config = dict(
    n_layer=11,
    d_model=160,
    n_head=10,
    n_kv_head=5,
    head_dim=32,
    d_mlp=512,
    vocab_size=1473,
    activation='swiglu',
    norm='rmsnorm',
    norm_place='pre',
    norm_eps=1e-05,
    positions='rope',
    rope_base=10000.0,
    rope_fraction=1.0,
    qk_norm=False,
    attn_scale=0.177,
    bias='none',
    tie_embeddings=True,
    parallel_block=False,
    init='trunc',
    init_std_qkv=0.0352,
    init_std_o=0.0,
    init_std_up=0.0352,
    init_std_down=0.0,
    optimizer='soap_variant',
    lr=0.00437,
    beta1=0.95,
    beta2=0.99,
    weight_decay=0.057,
    lr_head=0.00711,
    grad_clip=1.0,
    warmup_steps=200,
    schedule='wsd',
    decay_fraction=0.829,
    decay_shape='pow',
    final_lr_fraction=0.1,
    batch_tokens=16384,
    seq_len=512,
    doc_mask=False,
    train_tokens=105200000,
    steps=6421,
    dataset='wikipedia_en',
)
Each number is 128 + 24 x the weight over the matrix's rms, rounded and kept within 0 to 255. Layers, rows and columns count from 0. Numbers have three digits each.

# layer 2 attention key, 160x160, rms 0.145, rows 102-127, columns 0-159
128153158113137120133075146169139138111112125113100158134098141118127107133161115126091098140093124141107073081099161117111121137161068110130136098149109103129092140136137151110160089098156125134080093096141185133123121140119091162152138141102143134121147116107137150135142106135121124130138127085134157123185144163109137135093128153136140139149114133122128154152103121091122107135103113136124124162142105155101120128092134107137086134100131163080159146155118143138146110131147146
115156123149171127138120114163110112132124153153145157114160146143135125141118128154132112098098133115103127090122144123104128128113112089117103113134109097130085165126129134139132103135098106098129140140141127096158118100115114146128130141144137146111098115137110120133141096116083128142106139093100143133156124112158129100150094135114138138149120162114178134097145102103131107187112094119106134144117132120115144103107132111129124128118130128123145144151131116112134099152157120
122134125113137127115128105143103118148125130146140130110169138144108127123126135150136132111119139118114132101139118149123116099124163119123117101123099105136098152140116120129104115130106131119120123142137123121131122098112123133143094126124135138118115113122142120134150119119091104162129125116120138128124122113128140116206103128123149120152123136111149132099124123112114112150149100118119126134103133126128132120128144125109135136114110127143113147147126123085139111139144116
141080129097126144132113165128127129143143096125099076144161130110140115129136133126140159171182124115158177150142123127113146122090155185123151146097120157137148054130130103142133148151128140161180154142127084133138161164153137140099157119142136096163130149149153141108072200144126113128135125208183118118079132109155109122187135090127092128092168106151073095131120151139118161084134149130144095096152148120148140157178123134118173116149144119135090106086145155145141139114103112
121153126126112131131138093142103154138139150105108179127137117136122135118126156122126120140131115128089112121150140110126106106128104114116079131140124099126125175124117128130115125123119115102093110122163135145148106120123133136151109127115126137118137148122136141149153071116127124131135124089098150169147094165116168110128109158126146147159138131108163122127124119125120111150116116139113144182101156156139122107109143113122107151118103159137170124120131098120120152131165135
117116139119119104152142099138114107108122131144149149118163133123101102128119117138122147123092149112115132107131094123096103111137144112111094099122121125124078141133118123126118092135108107116124118101148117101139128102121134136139123115142111123127093114110119120125145113120102125152116166151121121138125113116146137118207105142109122121155125154119134163131146122095115108145145095114124130137102146134114143130125136129117125130138122108137123153145123119130133091151121134
125126133125136132137121105128109128121124145144147132141142137132112094132110150145121140110105137108110131115119116116116108114115127116100086109139116110142098158133107140122112113126126114100121139118125103103152115100123118122147099147119121127133120131121111118133137105117130146153116153126111135148138108130129139133209118167129140128167120145127154137134155130131117110159144107132106138152121146124140142130126142118141127129132107132164143138157109108117126131147123105
132083147115091125094099110127125088122149102151116093121159182139102105126114113104134144116155133114149151129082124129136175067119155150151159108123123161130114098139094113124148099144142156160116138138119085127105123102151126117104123142094146145129091169131143144094123135139108104135113107137169138128127123124161154133185120079161143101147109136095116170112151129135107150107159105100140106093101137119144139146156173118138169132129116110137105170091138170094085072140087078
130110107142125115141116140117137120131116110131124119126109116109115162125144082144114139130154107120134134158124129162159154149146112105115124152137153137114167109132176160137134111158158163123133115144119161136123113160113128107136141115156093147116115124148148086126100149142122129113154152158143095118127162122133104134062137099145119137068117112130115129135112134115175145125090144110125148108135130135107098147136072128117100131121164161123117129116148158117169147116131147
154109158095125176137089112142125150164163122105128131142132153127178102137132202074103125134143139140131135125179100138097092134128124126120109126153075096149128139117111128139129158112143118114137123111201129158121135119153106130168114139147146093138123145150132116162119126113116136122139132140098109165126125169113163082163141183133128127139137112161145085121120147169148114116081102180153144135142145152135132120151112093152146118094139099151114107103119117158117164124135139
125097117128096143096097151092121105149116134110099083103144124119133116131125126137137147131114125120126118107090119136118144104103118104115136108125140108143130152131103125151176106111142114129139149126098112131152134106129112118132102166144133161163175144103142139102107115140150113129138130102167156125134136128117113153189135163158119146122130163148110142147145125155105149151133126120090113090142125135154130134128154101137158160135118176162144138095122133072103104135158112
120117106143139127125142128122149125135161121133137119100091097135131132127131093122148111121134115157165142147121174153130129152107117130140167113120144156091128081131142094160134136133119135125105117163117128110100114167151135157101167097135148118119098127107136148147093153127111111082143120131113143130108163120123119150059141109133149153091147136146109131129111122104112154095118157145105131102124131126144101130155118114097127149124148138104096125083154108142127121108137142
131092112128128103140106132142125128134157128127132094117114123130098142117135101108163123136127105153161147182093156173154129113136131089116173128074156131122118118137122146114144117120160174130116111121106146106086146136122088122089145137153129118148150107101147146107076157182153122121148131137129138127113142108109096125054148116151151131096125126148136122140110118147130120116119149141114164056100151112162088166143119148091114153102141146128112163090160108138120116078119140
137114121109143131134098113176141150164158124131098147156121124124135159136143143147133144170162138152147130163150124135150149163139106132109152135156121137119141093130140126157146161146147142157119130141127125143086145152135128136147142119094120102108114153151153104128125139149109095106156112138136125132103124146135142125060113108127132122084146097127102089098096132131155163096117141113164131122130120112135109164168125110104138122065152111107120159119119165134136136083124130
119132122144096141118109130116109160123140114105161140120119143143109137109122104111161108128122123147152111124120109169116122081106102122163127124106116158107100106118092083128129104130115086142152110103146156095150129120140145156106137136144148113135107112110123164124138123120123122139132110130107171147136135104134105098127139119147148112126106142103145148174098117126087126119118131132086130088095153170118120156144140133130124137126096109094099157103144122116114109088112149
124195095151153146125127123091106142127108139136145093094093066152129149113099145100166146131151114171171157137189127119143139160124116109127135154082154142100121111146131182120114141109084088124102129134115110136119141158134111168094137140102118128132133161119080142112088124139134125098113154136164147087130164157133091125083139088087116119124138120134129111123118120141121087106120162104133114131137105112144094121137117125134122117142133107098074083150157104152121154053137100
165122146122134119118103119106123179121114128113114120128147122127107118123108151089136159149191096146122173145132098141147081100110119107108109136100168132150136113125103163120142123117134116147144138100185146144140115116111151118150097137158109122103124116176080127114126129161137139118133131144158145118116108161126076106095110084142114110133118113126086103184136146100136122124090129136125111129123134146159105182112118113127106126109120165137148127128160145135138152110103100
140093142102120126126117120150138106133137115113116154184173185127135128142127167130089150138118137111099140123120118110103104132117105167115099143147100154158142138108112111116140140135115162130145118111161111154140134109108141124162088140124155097100132157144152103159157125118124131152130127098119113146135105135136153114166121123136128105116128121113115125116149134113159115127134133130145111167133111114087123152142127102146143105120127135124154115130104158122131133166114123
114177076109124131052126116092092137165125128165154092137082105135125124134068129150168111098121114108121138153137156111138143119097120123105146140119119109129140140112102120136106172100097149123125136140079094131134124145133106155128116107126142132112158138119111115145157158118112119150141131123150127122128117123142137160155123132102161121122130110148112136130133142152085123142157151123129143141119139135111128096132178090112194086157101170119151101136094125125110167116145152
141136136082125147146099104169124111144139122116126088136125155125132123109104117126155106129119112157163134127134120141125134111147138122157144120104122141096090152145115127124114092123132124135110141157084140144098146142172090109109140127095134132149124182118145163110124134122144161109139112132138126117162136142119159154130129139119134131137131143119171120111125097158142125109121139148119135108130137104147105126144141108154120159093145092126122131084146113129106112080109112
132150141165123149127154119100095141103140147136128156117112147145116156145162128128122104120180161132112115127110142131117112119112150145136122115139148149127097091130118107106093122091121074132179107142131128160115098113143153118113160116109176065106149101099096107127117145095102143114087123138131140102120101112173097089155127095092138130156120106141134094165117141157082158146114167150144129133161093130146165141126105156128103114161106127107102121138148121128155117137106126
135096120095120160136068116142089116158158159124108103144105121135121109132124165124154116128160132173158144154114135123114126097137101136122143157108103135145109138145077094120138159126148105155151156124112097135118113094124072123111136122115157143114134161137137116135119130152124141156141118114163149140128117163158130115155137137129153109122146119117104086121126137148144116137159138116141140112124127102143119133142116086158138146084108130116110139102145124131103134102117099
140160118128149162145092133156096122165130135152153117115090130134113138138128137117164127133104135158145150133115158133153147143121132094132153135108117125121134132127136102137119116139106108158119123153096129093121128138138123171072153146134149167135118167091148148118156105133112102093116126133116175123142157144145115143096148105101143144114128133138157170094085122145108134103149164101092110104117167115158101111160128127117161141126124138070095148108142125141121136104106135
137150155147115141134140151124138145098115128121125135128134128150119147122132120111112156109169111140145147097140103117090119117120134124147096127109168119114124109148151167129132111159126095141115134155131149170113148134145191120132153113143085146129111127137088115095122125150144162097110139138152126063146135123120104111124092080099085127171122139130120114141118124096149114138107120154149131141154144138156152129110080139174114154160135125136135100144157128126144121107100073
119095118092138148155146133178133089153117134133159127116132113114134121128147138134133080152104140137159137111090122137138156119147161145147159129127115146116136152120140081096151138109167141109161150135130143110117109132116062144099098139092157173129145111086171147126084111104110129179105130106128100179127157144153163140141148144129137155126100117094139120082132111155115109119142113129120123123117120098122141079125138135128106150071148101120110147111134128131123119162128157
110131099131099134119131157130103146167129124109090127121122143105123103104122085145151128110092111144156112153140126163136153112153105121112125143128115079107175140137131109139118108146160106157120164113106180099177151135133125127119128120150086135165158147146162147112132127158167126143171126170136119101107154107120154119115111161152148129096159136130154153115104111146161161148128102112093177068099166155161112136124124111102135123122104126137140142111101111091154126094139138
# layer 2 attention query, 320x160, rms 0.153, rows 199-223,231-255, columns 0-159
130162105184161154126141140111105159118109160127153148104129076115144126093097182141109173110077105161088108124176135111157110134143122106131121161083167109146159088154198149150126121132113151113195184150083110136134136119086141123151140143134084123131145125095128126136135119124082153095126108174149096180150118120090136110108099143089145061152131093116177125140126145148117116123129169144154134102097095106148178160159134163145142154144151122102152103132134077151091168121151144
141137105164138153135147121143122131116153137102131183107157091102140133093123182124145138087117077158112105134149149132144092123148141089139126147109172127139137104155186105140129134168110157127143181164118136128103133104126145128118148124134109123129144131157126105135107135115076125088134106181150103146126109106115141077105107102157140104136156139148163149117122105153134115127106133161139128075096114138129168144150122146125122111125109149115125128164136103111099160135132150
133146135149156087106144135121095133111150141142128116129108146109110137172143113115138086132120144084133133132130092113127139103101092152152134157114114109133131110100140131119099134078150124116131158126078132103129107147153101130139147132151084106130139110114129153123106152105157166155174118125144138100179148161107156159118152136105135082112117077154116132114090118145137137145140187139124116117138146104133097131118104151141149130116139131139144143112113132164112124110127132
136114104086107150144121119145138133168088147131125150116119121148159127107122141130120167115124113143111110122141143135137130152164171118114136126124134127134143129171120133145149105140107113146120127141126155138134144142104144123137129130111130146140085159098129109117151107168127123099091138117099152176096125112135126085134135132129118147155151152089142101129173133106146106112138088147141110121143138132121143135143169090120124134156114127102105122135138138129175112135111148
139133103127125165131135124140134129119133139131169149120184091136143104113116152122142173084097095180129096110146149134136094115156151119123126107094206138167141134168192152131118108167075158114140155116150123104101126108096126137122151116141113122118143115130127102126108138132078090063121120152144100138159087092112128054100093115163142123153155154129145179136140092116103099114080122152126126050095119146099176156127141124133125143141112153087126095158150107095118151121136108
132150103081153157167132106143139139133090129125159166078132096134167111098111172154158185131136112143096111120158157121162120133145151104125124114117135143148127130150178156135147108159082118132155165149126153136147130123113133111146105122129112165130106136113121127123127106125099129070099132146158142170114100078136112067115126136136140148177128144044158132136174128133120120118117082128166094073138142140161184130125156110130127092148117126098107131162151136100140143111136124
143142172138116114116125112142160130107182113139141098093150125117102158121096115107166121082102100107113113150101172111101078119145142123143131089137131157162109162147141107095113133143124089098129136125192140117103128119127110124098147113126144122094154117157130137138107155098121092135123091107116100076143111162117138113078099117163163161096128145161104162149066079137113153125078139139115149103121137112130137140127125124103120102106132171119129122135121119084130185068165133
133134109161118153114135165109092099119139144137111117158129143086122138147134054118097060128118123125143124148091092130112137128109098147110139135154137093112132091122136120168126151111159140155119102097126126096142130103113128141120154138139122114097125108136118150136135144150134134140115120120141138117113156127132144169128146122111128096129097138207105133113071121139135125127125183131109144150151120116142109099133082145112133150132120117137135092151113125149122143129157149
128140112121104138139137098143089068155103126137133143106129140158134153135114147140117111159156156115125139132128105108118141131120093086144118128186127137161127127101111144175180090092150125143113139147075123150153087147167125109118092130111087143161085146096148108105143110126128153158096137117139157183085142130119141126171170183098107143147121144032155095119191136110158094171129077116157092124130116137147097111135115140137141137112135112127150129120144142150142113179095146
126161148072155122160112112107126144151167179132182108119109076131142156105111145123134184082142094081103111146102163123105104147157144128137141123106099121126119150129164147122102115124125081113133167096163121168181150076106117108143105155136136157113129129119115143141157124132112146113122144145183111121168111096158117096096139098133139128103178134123139146149095149149072144148111155155094131111147114125117138125148128116139123076156102161098133131183128107082155130092193126
113148140151123131105081158126145142117131113141113083128132143101121149105156085120150081115110125126101141096087128125106130109119142129114144122130130138112131122096089156101100132143096126117122097124192115111104133116127142169143157108125158113127144085121122123144145147141130092160149133141108131107126119152116113158109120104102155118098126121171097155141082097129118171147114169134137130160140123132108107163137148126121121146124136122136151144097126109139129176131153125
091148127109165137131124158110123128123147112171125102145133130123134144104123092128140133092099106104123143114087123118115112102152155152147133110113124131087108135111138163103081130136083106099136142078189086124093128070112133152124140133153172155111152117135100141146138119119096109134154150135142111087156117132101117128099111110097156104112132132186088163143089134140100170133114155148112131141164121125112113152131122120117138125144105129131137113158146074110128156101187136
134119153161099119099131112118154110136144108125121115132101172148122154138156120108126105147154127135139137144116151137130123131102108137115140152190139138133139144112101111097158123097192139090102071163122131110102102153137120118104141095133142109120125113131190103156099147112197131165142149099058156087083164157135125157132157143154113130104103103127106106140091133149174146098134144084102132140112158120108078119132128143103099133101134114123141140081124164147170105120110106
120122148106140081115103128117120151097135146170123086129127134152152127116132177114171145123112119135129130122123127104131131086158134134129090094084123142118132146158113162092101128150080093089138156128169109133095144129151176143126116103119141159140177126139125139132152131100140093154154157109139094086162142148126125143110135151123154134121143130141105175180108109103107125165120110118142122132138111108105127166110163136151165120151118197123148140148146121116126126109161129
113080118126076117098109132133131148085107137142097076161104132133139153130127129087117087133123070144116135158101106131139118135115133094107117120080164134091171134106107118135099173168150133128173164126129126139117102135113160162131140132161168136154155142126142121177125136143139163121164093119124122110125166104123120144132088140113134102106147123101087154130124099102118127142109164142112128146118100113112127151135126101115137128128126118099112103130106050109133148143082144
116109118102137126128151130133104106079132097191096111133130184120142134120109118107118110115121080127112127181115117104126106107107135145158121112114144131080132139170130147131135161139140146107142149130114103125097103120146128107106155156152139138116168119143156122168142131130126153103122128121149085112106170117091151137129091143133137116112144138117120157119103138146133149122151127100155150150146146088135120130111143146126154110162133128091123096134168123126140137094158143
140154137134117164138167093131124111143146101109131170093102133135148128148098153151118131152166144125146127157149138134140103134128131100164118145168114122177105139142135149121165114094160122151114091164072146135129148158126098108123103123116128108123098111132164125100125108140156127109093135107103147162098122141123150113142149152149125149149113108078181089140144147144152120112150099124153136107139155101146133085110128157117113111112131112132129117114134175161148119128126102
082135159121061131128096104125105143150104166100143115103118087113138130114120139119124136122128134150102141122127146165104121129155107098142132142103144149154137122120118108132118136139132077129154185135116129160112142143111099139171121140111138144128104142123101154113136121158146153134152117149160176135166110115132117132109144151111144105128164144110139132142160121113107115134103131162146117099131102150126137139153112114177119105094096113138092152098117131127126148170134146
139127150138149076150127082102154134167152125178162121097162126197125141134130160129138140132124163100131150123145158122131133134125106117109090126135098140128141144113112116111130097124126089073141117119143129131115097120146168120144100123110143138143111130089143117145108130087141149116120134145111132112133110139134112120136138141134116163120118116110108121142138127119143135120139104111091106137124110156143126136107140159143119120110109133092134126100113105085152118111117083
107133115137109129104146137160097138091086123143094118098152131115150102137116158136188163141124130158110142101099093115128144115109119124115123103107141149111117159119126152140120172112128139146148102129118151106084129149159107163129116113131145134126168085107123094148147152146154095127165133141141103157177141126125162139131146138116147114141131112117130162114099099125136073174114096154186141130145126138145140133145192109131166128137118144106163153154158124134109136130149132
113118133104127138129169077119111124132132105161152125092138132149127134128115167121151144150110123106107155163123158112140095115122116112129098125140090146141109158117127139106122114098118078097127138125136092148104127134117125131140106136119149135166128106137148120157118115103147159137132159120111136134158143147125136121115154170132149142117126116124130129159111115100151123153114104125119131131159123108146109125138158134125105072146105151097132123105140119093138118118160092
118136138131115092086123150120160164134154127106117106145109131103118154114118130112133111172126130140112132101125138116100125111140150139130091109112124125138144140148125156135102136140103071118123107124170114142130161147118147144136104077126176146146152128159146139153125104127106110125141176103119120103123179152137128140094124122111161144107096109133121160157074138132121153154112147117121117146142111151120121144130145114162134137134147163141135110120092075119158143117143138
133078120136147133128143141129138131094111125169084132128152151145109098135116124121144142136125109141121138122152112112149102148096121134121134111118156142124140132138143137128114176152128152154155108118103137108126095109163127121105149144133098123140136113125134111174096171108150138111119136149126089132160153091147131105138076145139126122107155130141123150100105097125090131132153114094150147137122121128147145140129138147142143121149163130070142118108119090110112102102074134
162153122150162108138146116140158143147140115123153156113146096123108130135167127176123117119108138092130113107114146110108168135123126138126103117165077112118084134116121123158120105113137139104113100138170120129151130176104150140126124107117154132115104122134126113121120119128082112124090113113080134146118124165118140154124168096121085165125090151150108129122146139102166131123096131132122146138130126139138112112128157111100113151116147127185148166116101152128114117147137116
125136151131139121127115134131122099164154141142136128185131100134120150103136135114113139150106152100133127126137146135105142124157112139124108134125090123147134130136103122116156101119081098122110144099141097103145126075138147156134113135126093136134136141165091186113132129088130110118164147115157171090136126127134086136113127102101133136136146136203088110166105120116124146126150154103101121142112130147106106178155129108139137122136142157130156126126114123097104126114166130
164142087138147168179139117115150115106154135136143140079150076112147127081143161145105141165137119127090108134127112137084098144165154101144136132137114141147129108132181136113122138128099134173137113109142126144167188099088131150122144145150138120108128102164097160137140110126057104119095114122159126141104117115151128094157098132126090140118158078134143152144111123122121114092165146114150130145128090109153184113148121122099112077154117102135104096133157109125148172108138155
162128145090109133153158099128118130105143141132135152063148112117152118060153183138098133127107099125092122141144126138128145141167132074157158159164111135161122132140150113127118121140101114168123126108128157140131173119085168139124135119150114122152124090163102124162148091119088123094118137111170174146094141121122153118142112142145112183126149084126132140162096132121140112103141135134124146132120123156137154122134135131086082095127105131124133103129133128096154164136137144
134089174112114118119120133146128141141189153147146094144142151138113128135129121131126111120085144148133133094151126139118124079111169124111103126173161061169134127097096133141105130074164155128090106105114172111090173130142121103146193146110116130160141122178187104152131137113174152155152127128107149103153127129139138105117171149105122154105116118190092150161083105102145124126095148164168120090106133107122114119145139117151134149140097161175145133124135125126105089130098098
143133101128166153125134127155144143140106126098089128094126111104136120097120132116151160128119112098139117153141127136148144135167110151140170131083097181095142135152156117129140124168108094130148137138153112134126139126100109143117133131149108141101090150089091164143152115139132146076056112139127107153108111135121135146131106114140125118170135128070137113088149135150105139100134123096097138146141135163160139134131122119128138117114143080103099136139140155132183146115131139
162135132117145139164128129104119120090124150138143158085147110111151105079154137145094128132103131140140138165125108141089119130168131100153136151103136170148115133150179111134107129129098114159113114113134119125140144127084147160115142136169108122130099123157096144144153101096060121109094132127163139146117120119122133128156111144120122145138133122115166154145127162111138102116114156110099131118106091130118145122111104125112120097147127127123089091155146127125163167117116126
171123123128172148144140102131122158105115124111128160095113118099163128094139136160128121134107116111128119154137144108116161140138126134163134135123116154110127128148155141126115115146114096155132120129148096127164163127104144123137145128155121153123111139113093153162147079150106122080085121156179141150085129118108139137165135136129110133160135151072167131117134169128142113081128151094091129127131096139172156131121114099130112083131157098103091120136136133118159186113121146
132117175093110134117132095147113139098147139135127119076113136138124115123123132129082107098085157120096141131145122126111126113139134101146106162165136121146130123110105120121110119097134124132131117115139128128097159113115144107118141134100130149127119102169126124152137113086136135117139133091115124103124150165131134131143132155120118143110103114167099156151109095093155174129089136161118136114134121130146140088117144135147113110119099138148172114163110117099133105093116130
090103086137094147132129162110113087134149124169105097157150114122119140165147107106157125132133125141140128123103140124133091131129148138105128118154170100162142093105132117165147132124134112145145140131099171100148087116144100116084119111105130139131100105113121103122100178141146138161155162113127152112138122098124127126113138110135092113169108141139100115132100107135130102163131167127118101114128136136128097129113114174146152158119105141119145157143143121118105121122129112
168114110125134127098131114143130089158178104116133118147123117123132135110108131125165124133129129106129128128118171158116169124160078121122135125147133151150145167137110157152151116131141134129150113145125116123134112127144115114130137166170096147118117139100108154133108115143172143129083131137114169174099087115130143158147164151118145123139167114096150096107112096143097088130117132095114137089119126165125106146126123158116118111082147125134131105162137167146164116159124145
162128149112135147175114119126165149113098110149118128088089144146148129116129153145111146108102128130120132136136127111134136153146143113144117137114085146093110148109086141178086123135090114158125153127136154136115195115151127140151103128169115157143131121112118128171182117145113155128133145122162079110139163134092147136152163147125100160120134124140140149161130162100114135124081120130085107138117101148138153102142122106145099089122117140106122130136105137089145130131136123
119128117159072098093093126139131109125106165121125126144129096146125146129123107149139106113155114134114131090113118134125098129101149130089114142137115086132114114105117144128141110139112150119125114132112130131148108111150124103152136117103137125116175116122151110094129131115149127181138112120102129123144119149145128141124127131120118123118120143155104118137127080132130160172122118152158130141147130111119128110123142120147165143120139157136176158127117106136133103149140093
107116143126110133134111149117139113115103146132139135148115124151126134132132125149091136117117133127102162099115103137115086118111149136126110127124102116101103121102123134134095124119093122130134148129108150132128126111137106111135109120124135134117158134134118106110165132118094121161141148131125103091133137114130135126141154131116118127130100132160101130143116140131141154159118135133137129119170130134132138098151125138163155098136120149122146113135112095123109107123166090
129134138141102130072155101138130108153158130111145103126105158154138123136138111130142108136146138126138132115134147132117127144085130146101134137139167113134113126103107123111150134107164150096099109162119126133123101133137126087116119107101150108089114100146176082126087144121207119149169140094107174108135133137163111117115149141134093092145116123169105082084114081126109132120140139108133118094122158126115114142098154120116147143099154147144155147122121116120134100124112106
103119168130102093107117110137125109085093145140122138129114130123116132102140155099105105107129130123111133135120093113122118094111143148117123135120111124122144135130106134123112119169123149132125141120143138108116107128113135136148115111097143147130186130161130108128171135107073121134123129132120106096140122133140153137153142136122138146109139132141125144159137119119131159175127125118122105136156101141104116118146134155170120090145111175132160111130135105107113128116151113
111093109132068108127108120158142150118102123126108087155143123144127152109141133143174048099123124138141121166109105137152148146153114116142114110093111138112150162123125118119129108161147155102121149143119143113147113125092136140124141114113149103160148141155157135124152126156139128127150117165100148124165143115139156107145093137139149135102101136078102123132147119123161121114154106149142129117108130132118156148149158124148124122124142136124127136128128067130145100123150134
081120166112138137128138150133144112082144123158122077094128196127131123104130131088141158147086113110120163172121150137122140134132120119182168106076142132145131130154111108120103133145119105123128117137135125130096133156125163133094117144084136112135096111134173116137141127134160106129159149113134116109144186112099163106130145150140103151118120139116096160123124117146157163091155145138121136109115154156151121157129152146146130102144137113127118129116175123124127133091125119
142151140126152154104182117123115123141180113123132108091094156102156117123129132140134148172111139117153126127158137128136135130132134129143116128130140132156108143160122145102123153110149119136126107142111121132121152148134145128113133147117124137119073075125130116140096117146189113112125125116162148139129138157126125122118149133127093128174128133142132126102094117124115113106136148088120142086110135135166111148086150119123143147113146117143113143119157146132124161110102137
132119159139098106140131127110132137155108100125126147140137105136124161116139134170102116073116129167131119112149149140123152174155117099118097134131118126116132159138133115110139149150149116150093141117135102138098142122126134078121139127164120147155141133162081130150118113147167158151122159145134150137147126143108154132115145113137151137112143130108171098140102126145145109111090122133172142111131095101145124134151131138134105147116137128146117178133135128106135121168125162
173129093157130094119135096148110131142133142118149160125082122165122117136137120135134091111129183111109128107128137128126151127096101134126106124164106139088146122084108141144170133134175174101137132147138129105138094106149115077151130147145115140112146153104103112108136118110109123138102103158127135106145109140158126130176142153114132129126107142166131139118127130119119138159129107133126123134143131125133152092098122123139162108118130156127147105138095117110158095133128093
068123128141091087125108142121108107075097124159106141102151143088121163114103135126091129112161098144090124132122143120104128110104126135126128142100162129131145149114152106103098122127156106128112133091128129098108092140107146166106120116121128120126175106165105068106145152133105110119176130153096099129134134153144140136148111111124158141127136119096099153130119128120157114124102110123158135131152111118150112166155150138138126145145112136113134144127151104137141128113171146
135113138129124112092192121172121105127111143121143115136105153112130129107157124120089093122108156077108152149156149138116113125090116136125104134133129130103120142135110112108120127132147129106129142127155101128116133127139135099127125165128138150134152108145107099123141129129137112141129145124114104092173130167134154131154187128110135127123119125153132118118114116127115129147099140122136136114168131118164139119160152111140145080141137143101142143134147103117148105116157118
140133115149095096116160153128141153143111107095114150126120119123120135114117107143113110137134154150135122101147102144122105097095161146125091155135097079113141115152123128107107103160124131145132100137092142112161135125125065108164124099124155124128176132149130136113124135121114103139143167125123114086117130126125162120168137126127156154087136129130143130140119124129108146170150127146151094114169108133109119089147125132142148108126111167139132116104120098116130105118157125
119128131127151137161118153119118145103119175152126123104131181119132112138121108083152115149137127152121163160115144140143106134121135134156146113117169150150171112103145097173114165150157152124123142110138156114131111096124140170111118102115113099128132115123144097118117148138118133116160127148113145144157186120117132128174094139138110154099117128119123163133168127123118161127148124149144124155126126129136124147133135129121109130148117129108112122096135096141138123117092127
159130080130150113102154107152127116154122105112127153135131076114133118120158132157099087134130107120121090123133123108135114085077147139097110126153106107095092118112129136124130098110148130101150127139118112115139120142126106123147139146142127110122131156119112130123143107081081100110093110113106116119113084147145106152126132108114125119130131153172082147105101112107119101138123115119105152137148108134132134095122124107110161119115119120155149115141106178144116120140134109
143116155180118182129135126128120116172113141123146151172153143156108125172145124119059138116121132137109163116144105127123123117121108121107158133164108129121122128113122115154165125124103144129133150150144146113121111106157090128125128128177121141108148118141120132110104147114103143170119156110112146114120103128145123150116149110108127107134118139160117133125133150130102168152149138121110108143145144119117136108159083134171146095099148150099147100132119132111127112131163113
# layer 2 attention value, 160x160, rms 0.118, rows 96-99, columns 0-159
150113140127109151108106148140131133150145123115080081138107152107107142122111101132110156122138110142121158093117127153141106128090153121098119167114152090134149140169122110134118102169127159145126153097138134091135112149118116132145140106129143106124144120137127104139147134137132138151148126111091138140144154168094137143135098144139120143138096155125123118132129126131158141116150141170131141124107130127102108120111130085129130112129098157157120137102142156111115183087114099
135118108159140127145119139127139119129160108142102123115150121137124136125114147094103104110119129149138111171145158120108104089137104118148134098151107143104126114162091151112116168137151124124113118126122092126127124102128147115107118131088127110134127149121115162148097123138114151154120107145134124135132137098142095112155116108139132117135112120103130175155094127129122107137118139116121131148112127101150106144131100140107117142105113113102115120161109088103138152111108104
161125124130132124133134123158138162122113138150156142124135114155115131123125168160133142113128145098138124124150123122138129116122141112128124143154123121140124152148123141119125134101171134145146146135088129159114152149145123101112102142126112131105130120120155119117114108123124128124144103144161129120144136104158143159112153124130106143090103125113131127115110149135117097115126133126130108077159155118151106142137107159100161151116139148121146122124130132134141116140139119
112128134109146151132116108118142157167103146148126115111153128116162104146092142138159143130107155144108146129126133120132121186096110108117133103129135132090120134124130109119106090091097111123118143126086162124144131158145120139126147131104120109116099138141145137118163133149134144111182128136123122095128125144112122105112118120107144110138134120182126113125118121100120150145147142127101107125140136166139123128085146147140156151129133124124098143131129133164121097148132151
# layer 2 attention output (transposed), 320x160, rms 0.121, rows 192-195,224-227, columns 0-159
128122148118127130088151132109143114144151172103083148153114182105122117130123156127169126144133093125124133149112128143109138087097139101106097118118089135118182118137119113123136119140127103129103133132143159101104142145102108141140123111122159103122141128123074094098148153168145117112141117100162134178121141136113157136109133086169107113127132131138137146111129146112129131118110148090110161100127097120107109119113132126116107160129138144128147112159135092139110142125099107
118128137136132154122122124147118125126122093093152114147118086124100158117132119122125108135148134141155117142159117144121165140144100125119127162149170133135119128102120134139141131109162127098100116157127117116145106141099096131108124134155145101087109114120126159123118094135154115139149138106138154145129123150138127113000120103137137125123089130125107108105148124125171144116131141130138132109119106104098094130112105117126146126084137117127124148131125168163143147127122136
131161134151139117126101127146081142136117137167141124073158095143149121137145091097138125142135140153111159111117146111159134145141113153121145130118147076127132147104139161122115117091112144089105144088127107144137147129143172119166147141098123187133115106148140151149094129111139130166132111123095106075166105136141111101068126146099111105113143082111144143131108105120089099138144107091135075138118154118133139151126170153125132112161111108114129124090124139105184081149142134
149103123131094116118142132141150171117105097113109137140137111126096152116111124158088144107090094141149111137109097124132103115156134082130103131106114132162126154155129128142112148177088126151156114179134147094117130077132109125125138145188108149149161129137115115175152137129127124101147120114137145125134112097123184101212120128149171150114168188123110150118144123170108118131133140191119167097140122135131183146192076082162131129119117160133120132154152116101069159143163110
117146116144166155086126107082129118096119153111141140123161079152157122100152146124149173122118093090119125141133150165087117129121068140139122136092105099162143134132145112076091122128099134112101127156106122072128138146112122140144140100161143143098110118113145160101136139123156143120160168136163148096130130113122117114071105089127137113107149103128103124112135161114115117120138121125143099117094111122119152152118137142084093139117157110140121071160105137134149160133133186
108120141137119150118153098141110120159150112110148082146121108107100151106140123139145113145144152158169135116138125154110189140136099131125142161161169118142119132106117149172138116118165107106101115148146119122116101140109106140104130141129153113105129091112124126127079137136173089146146112105120148131121161163115112124003103099115124114133104155125097129112163138125159123093142156131153138105108128101116086134144127119145162160093107114112111139124130143160120129107090104
140107146078102091136120163163111128135123119141136149156126152108125148157131142111136094151186092130100149108115118108134104141134140137089111154107145171100131140151129149142147150138106135132152098112119141152126133118114159121146143118122109106138172154162094109161135125133109119147126165116120114145159068140142161126153147122156156126122149119141169127138109124102125128162104139080109138098146119083122148127112134108108138119144130135108142131109133130138137098130137086
095131120150099133099095134111102135089106148185107146109132128153120132110105139099143141112083087182110119087125123112140136109104156095163118097117141089117116169174122095133102130124117073105130186106140122082112137103115139151168161146108150187138129176126122146130162161147112102114104100148097139095134176163137171117163080162106162192125144127118119156173140073158122170109090142144114166203088114141110102140148125075166083081163119148152127138118114143103080168130120123